Weights of a small transformer language model.
Size: 13 layers, 3 heads of 32.
Architecture: RMSNorm before each block, rotary positions, no biases in attention or MLP, untied embeddings, normalized queries and keys, local attention windows, shifted keys, gated attention, capped logits.
Training: 133M tokens, 3847 steps.
Each number is 128 + 32 x the weight over its row's rms, rounded and kept within 0 to 255. Layers, rows and columns count from 0. Numbers have three digits each. The size before them is the row's rms in percent of the matrix's.

# layer 4 MLP down, 96x384, rms 0.125, rows 51-95, columns 256-383
095:100132130197093145168085128100127161181137103196164099158104073109094179147137156148160150111102117158153104099089173088136088131093172060140153113120173129127105164126117119106159149150183110114149137103123084145069163118154162140199150164123090162046154175154079119151110066125106208183145183080128126115194127164135113101101152152118108133165129092134124107137126126218126117148185
106:161099180084098170103141115128135128092168141116105178088117091080118095095134087153121124099124111150116135155111102142189151140107117086146087117097135147160162101096163065131120118104083142104128083100145102115132109163108171140176133106103143162160078080180099098202181125157137202133103095118159096131163106118180126131156125160167151121134130129128138163107114093099080123157144
089:112132089161121088126107225173117116190067089141133140088096120154120157192080125120134139126174134206141148178212098096163138104157106084061181195085206116078141127100120180106146163146091056109123102163111131123207103160120154153183089145149127142163105095128122125170140095101102125153135132138110106132115138198133185135112175065115089136131151069098102073108185116090142153125096
098:159110114139160135171154096217126133110138181117171174116120149149112114119121091161082137136112171165081085142149104163160106140138144143150125089060130145160123095124064171117105071106112112181153155152141108164136078058134135124215113102129113158107165166116158101101140154127144171137190092113128139125151149075106124146173170152099113142097164081152136083142122159111123136136121
102:120084117076147164071106102137125154142119221128123115099092143131114101106188171088147107067121109142072058106181119140135168129137120112122140127132114139093110135095192144169154090139117086172103103157120122130159106077134103122151142085123143169177125118139066144114109156151084115076086163141112103109138184093165121087076140112100126165132118145095147143032154069101148183096127
096:158156129151138104121143158108124144127101053144041074164158084146183070150117105140110099141184094162149126188105133158166124125126118135121087113161117128120130181131161102195117154048104113120091092126130163175109097114163180134146133124139079088120143197133086195157167123157110124155176202185117130123146106125175113135105155127158148118106158106153109143115148133130113121180161
109:071119146134176140129124105125137153105113156162183153110133096138136159144114109116122047076155114069160136088157204131102116120125101107136126096090091124150193153124126152119125071070147183111181110138135159108140149100118147136147127115142102147133134142132128134098160144128142169112150151133173052128146138142137122129200081156160122126105090069177114185109168135118069167163112
102:170123159164120117120106120108136134140131156123108155115103153074142116142070140114131022162085171131121086057159110119104133111129105197120157089151134139133136125116109151177144176172104131164146137081138165153162184137111102115116200125124130107035196081153153161129079151124165125126175140113100080092137127117135089150169192160140125133140065155187120152134107168151122136103109
099:156104159111121145094093075080125132085144112166098120171134167135110121090142113117115143113158177063157192097079097171005114117121132198121112174114180120140081163129105109193219135243106103142025130088165136143131095156109121140142105106137105154131186076143108095132053166135163108172156098107126113108099159147112095115128132125075138094113157178130107190122203077145173130119171
087:171128121111126158140151126067136139102162140108100148105156141172123164087109091169034071119065165121116104119098115163151107120076164172134082144114158132172122167091120233124119128088224098116133123142107122108077175130144140125157194169149129069179161109136132152158131116139150110168172129085098142098114114139158140086141124173129102085126171216115110109169129106132143121142057
102:103160095142121153152126179120129126101153162116170100158117121103126118114106106106098067113080102165178081189105132132161133091121091143105114166160115130114128148106128057093113101097169102122113113098092160147115113152133132090125144164134098086099163086151161121087144097089107184153111041215157165106111072133124106139101156092106149123140164153111049123147100090122177134126168
104:120105135171110134070139164074133173149139103175110112166057095161121119131152172138143168105124136173099111121094154131132108195118151102157162141138150113104113148136135157095114132116113181079098133168133152114145111145122081081108130156056176085140139145124089137171100184152141078185109053114158122107136139130130097096073101157179132099127191150081164157147102154104124128044138
097:118077061137120151069148085101118125090088172086100159092108118171126152097091112167079112127161132111147085089117115143100095085182161125116126130125128148111094130154147144139122092107112099120110141069149111183082138133135176118121132123121120151159125185058127165151098165105112129153160129133136123098136072128100101116207120097138125164090074105140185105159130151131070126085149
101:113101149126180117161159127121138130124126153129141158147141100143149153105138137188159105155102122117121141138189113104100129114101142167094123184135121140165117167142133109122054186118137173113081140110112159123107240124119050180099080171116148145175124119139112114097162182075117177168123084149154143128143131172134134097138110140173092100169087188155159115178107159136099169178133
111:123085192061130098156106086077131137111098130096108145151098066113098138108125106129177087121167145143108116172076100141144132076118089126033138167118175099122105178127164133102142146140126111118188111144107105159194132115084122123096146123138112120110103101148098115128074148126132158063076187134095177099163174120141039072141113160135094112084147126131070162113123113125108063062127
105:100096102196137116124107133144124119120112037141098082113150171129102171114175107128186150073130090134137117057100143186157174117158133157148133142126119140102135136148081172116113154105123087203176103048134146107121157142176119107145152160119117143148148125079154106184104168137072151161136174110121164139143154127122144106129103227172113175100159124092153149160096132109095135170103
096:177198124132170131131130161163122090117112128141036170194166108112091144154117130137201185130111177116164179084147139121124134167055147112103103122175128139145135149128127086118137168111149101188164086164132190060128122095099179106079154113112136169200071096105150088134157162111080127152131160168128114144132161121113102155123111193157133122124199081122162136165179112099099170106112
100:118094094137142069121104094114133099077121119139133172093118143153058182099048100150119129121113099102143205140107125140126103174152144112095116158185144130118118154113129126145129154099092160193096148123112147112156147106149109126103126173162108090138197201131106215095158134130101067107156183056109070150103165118105161171161191109115134135119142053210136182066109117134099123154134
099:144117095130112167123170125162126122111129190137084133061123119103185127137096117120146132074117135102101097129044176160113169149137126131116098151121193125140178092113106054128179108151205122048101090172140164123092098115117119153112179087150126122122113083097121180074115151115093146100104180104102079133101139070118127102084158095143150124138121114118110132067151118151120123149155
094:106134111134148118071177149135135170090101124117103158136117081135092127100112134121147088144120169155197105165141102117180137133113131148077080191084153163110174118150119078132151146124111134134124150119098166079183091158132124138120119137174137113212181180106145158139121120106125145141115053127118142148113172155133166113133134106155119105146169111106171100113116132130092140081083
086:103151134154162080138150136157129112125097154182148143076135128109155145119094105116115123136134121119128086130127112146152173135138132131102120076109116105114105140118143084157157151148141064103071157130189145152184126102129072132118154143158149140101015150167143121091116116107125135106103145134115116079143104098120053172152144132092117166121148138086145124108117121122131117122079
093:201131134139072145108109141076137087082109069134130100087160162129144121087106114149171095152070097140123129142222155068125179133168133158132125157100117117202175169122030127213161123147110174106149087033147087139052115118132148128109133100112144136137121107108172131208127166125057117123103054064099138113136145165162157119150144134188110148103106180118153148180108110123133094228132
093:150130190063172175176145159128135159112139195113086171165123082123138159128133131059170160100160108165073167170129055166189150093143090105137095111189138145139188149143103112116116118131140133128148125075140102112186172094140190163132063134101122119120100170106166113143133199096067101097139190116112156121125213117157088121136062086116128139173141146127093125141082128092123161116168
092:106148063171148166056092176170127078169111089149154141119175126148139135156094148145114174192160067186147172077157175066169117150051116155151137122122129092132156136116133096119142157101111118102113096120089127133098142086124196113129145122148151110178107141179092113147155141137113130053132066143139108139137172144118146128159098177090079107228166100113099150109103175135127089177137
090:064091111135118124130140101074126134114096161144059089083161147139130089085094120117089153101112118142174106085088061138158155144168124092173129104103123130122125112102099100120170101192123115092142169124164172133064160098134105148108137093106079080085159160117141088114179132148178154067068163121112112127116114116158083080138167098096135127094120095114135104145120117116060122185194
101:151156145120127081155118118165133072153114121184204065114145166147093068122107175079047127113118137137163161114092064152184115109136055085172185128133147141115156068156131110092063101159050099144139120133146141161203136159127102145110121124100147107165113188078126189096135093147111128132130087176134198133118095118083148130171185098136104091130091109103151143172152150144121137162119
110:061080089141127128076121125093118144139135173125133176079151113123164179063122098111188112149157094120153173092098117157117151120086114138131127084175087097128113113100150123121170092117130117135138200159094106173108148118105148208184131077132077118127131091155138112149180189121088154048163192152156114087167060115099146072183137068174113111120127094131089168113108131146097165165180
092:123125173080142104127078112117123093111106157147138142102117161140142109108144162053160214203157156120113132136119094134129101134086079084096128125133098126106179106135112095066147090143156159079109076096108179130163052081148065143130113102119112137181153127150143121154114119174150165061104148179138148111144155067119159149116135027173100143090149078127113116100138132132166111151178
112:096128150126125167163073072184124090147158058115106103159165093170124126084165144142089102093103074075106053113102156126120108102126165111122124122073150163108155156105112137150109148147120080111140094046114107119115079153115142100134050105137113133122139127091155090115100101124134077082111088103120111137078101149159115119149080109160127129099096128114108065185100098054207172117168
100:129097191122127109112127101114135159095126060155194168124096077087116156072118137118101120114081143113161103127177153118116132103047104132134123145133139104054151100139201168120136096132154115083112116109122051127170103092110038190148089112170150138071171177190120073129164122112129110144138155137084173180126129120152097158162052132121101110167159216133134105104169168083115142078076
092:136144170045093123060184126156122161119044102165085093155126075111175116146098087167147158161127117142117094103172115123105094110133123145097105132093159104100106106121141101134146142113114136092127187139140122207192184017173131149129134173096147132097137191106131089070142141167076128120098135080120163107124079084099129127122113141123146138136076133076103168138123139074061158097147
088:128087158122124145103117101086118164098089114125130076105130158149165136181080131153112137127106102134142156141165132064146105115101070085159109155128103108138130206104122115155173122119159212142123138096085148152138124082111137176098172195121182110168137123150155113117180086113148157122096166127068105083123146137095137106137117092169094147090064115205111089102118112118128131105051
098:174137121093088092134057091125133077089112150084147132140153131161137127125081164146129036136067071145150135159148139119142127120160106076139177133120234118122163121131136132134119122149093168115134149110160128058074077131150067117070154139148107145132109100171139124120118125132078069118111115144125127162157086106087136132148119182100110127153127140114107098122165154119189135105095
111:073119103158150133178161111137116155097144139153117127107182118093062114141149156097143107076098147163151125159135152165124134116172132133119076063136134139090127143133141178135144068118159126149158143138163146161088146089079109094135182121163157144118107115148170104166122139101107142135124169117115096120164075094147120110104080130152115152110147120117095153164151096097108128155122
090:127162144117189121122192157074121078119138106187081148086108123130167088108096159087111137117099137134156189189183160161118160131115125164145145131149058143153151151126125125149122136153110098120121108140142196071128126173150099069107099112114100122138138160081117127137125117126115113147123149050124100096114159164160098132090124097032173058170151176053136137111139100140098144088123
104:125143170146144102082158138112127101113099170087083121155145168117077120076142114168119193147078147189110087121118147152148160103144163071160138122103161115048155122174146148131075116120115139095118131106101095071141174131127084157100070132128128140138063179112102101072091082089133163234091160091087238128189158112146150123156121149156113151087105159128143141162112095165149144147134
093:106101106118135123141115135115137120169111081132152103110127122182067071158119107123128203119086157123138058072124128141124086159102080094093034161115179117144147136141076113137096204085138114143128191137108137130150077079144156132118096164134119108222137112148165131160131118167169117154114177155146203189147146150103156110087147111099079189167131065131146112104053144131108145130100
115:115128153095158092063127091111122087076094069145079061156123171157104139141109111090086092190071137113056100183148134158075128127138168155177113116114143117126139115082168166143132094073034117142145143177179173156187086090162111155204147157142130098044127129141127141128136045151136055094132129158117099138121133154081151092111150075140117154116107087103141117176125076120179086121130
102:062162100144119139154127152132136156105094113139169088132098117105164094112148089140113123112098124144145127125088095139103116124126159111182165143075059116091120138112111060044137131156154142181079117108153141161141074118134121160187127119121123182075120140156172159172043091172121117162070150144110140107089104113112172073062150114132133136136129155117150140149165161095132099168154
100:134139145174142150081105143155128060115107097176122083172097138122145118126171081153054135133110101180152133059122169142085127130131104092127141188144149154149151143127164080132124200175084123167118166138096112151094139123136113173159179091115171147123131120151130149081140135119108080132195168169125170159113102173191070097113124153098121148140146179138154111126070125157121131082180
088:144139142147157113130113072126135130072106111096198106101130141124125130191148158100115184195129052147101149124147144121117123134103132138087145071085136112103160134112141159154107077052106169087124108113116067121130161185124050117099054163111136141122117160113089223085123174159108172148112126087056156115126146128153077101082135145130134129123137092137132172128126168141128130108082
107:113131078159107140135094120128131160141109075067108077143129068179116087163072155143094089179048143146128125052103108120102143129166130150150164104150103117147084164183122069110109098151124119170159157144165111103143131162135141113048174175106122195034219113118152170179126078113178079090127124121139156117091163127135157123159186163143146150089069158180148116095143087135165178168187
098:127169139127092119119130116062132098181069130206105166154120180096117094149146101158149124087201164129064119101132137142153176123161129145059209114109137102133100143144122133119112113105143100154156133151153114151084197123088095159144076123142123163128092130145105140132129096115135100171088123215139106144096130124181121136107105155162165119118081174147139161127140143158118154174154
098:208130153125172134163089105076131134100181135119187135129061161094139141122123149100236080141164110154164167165118159168081118132100108179114104095107150126113120085127130098132133079179104148042166122106081121151077133165111113130124167141106088119090134118114134155130145088158113196201126097182121111158128110122118129121162131108163146102126103132130138119110180145129119094111116
100:105080152139110105123107139099128137132147083101123177133080123154111148118125115113190090156061083181126071177139157166153122151113064119175108139096138134138118164101164181138130153172095137101131153071127180138122083195156136181091125099145107098077093124117100089174159143118085081182153088143121068175118158135083117138129108176128148111100147149142114160123101094112097180157136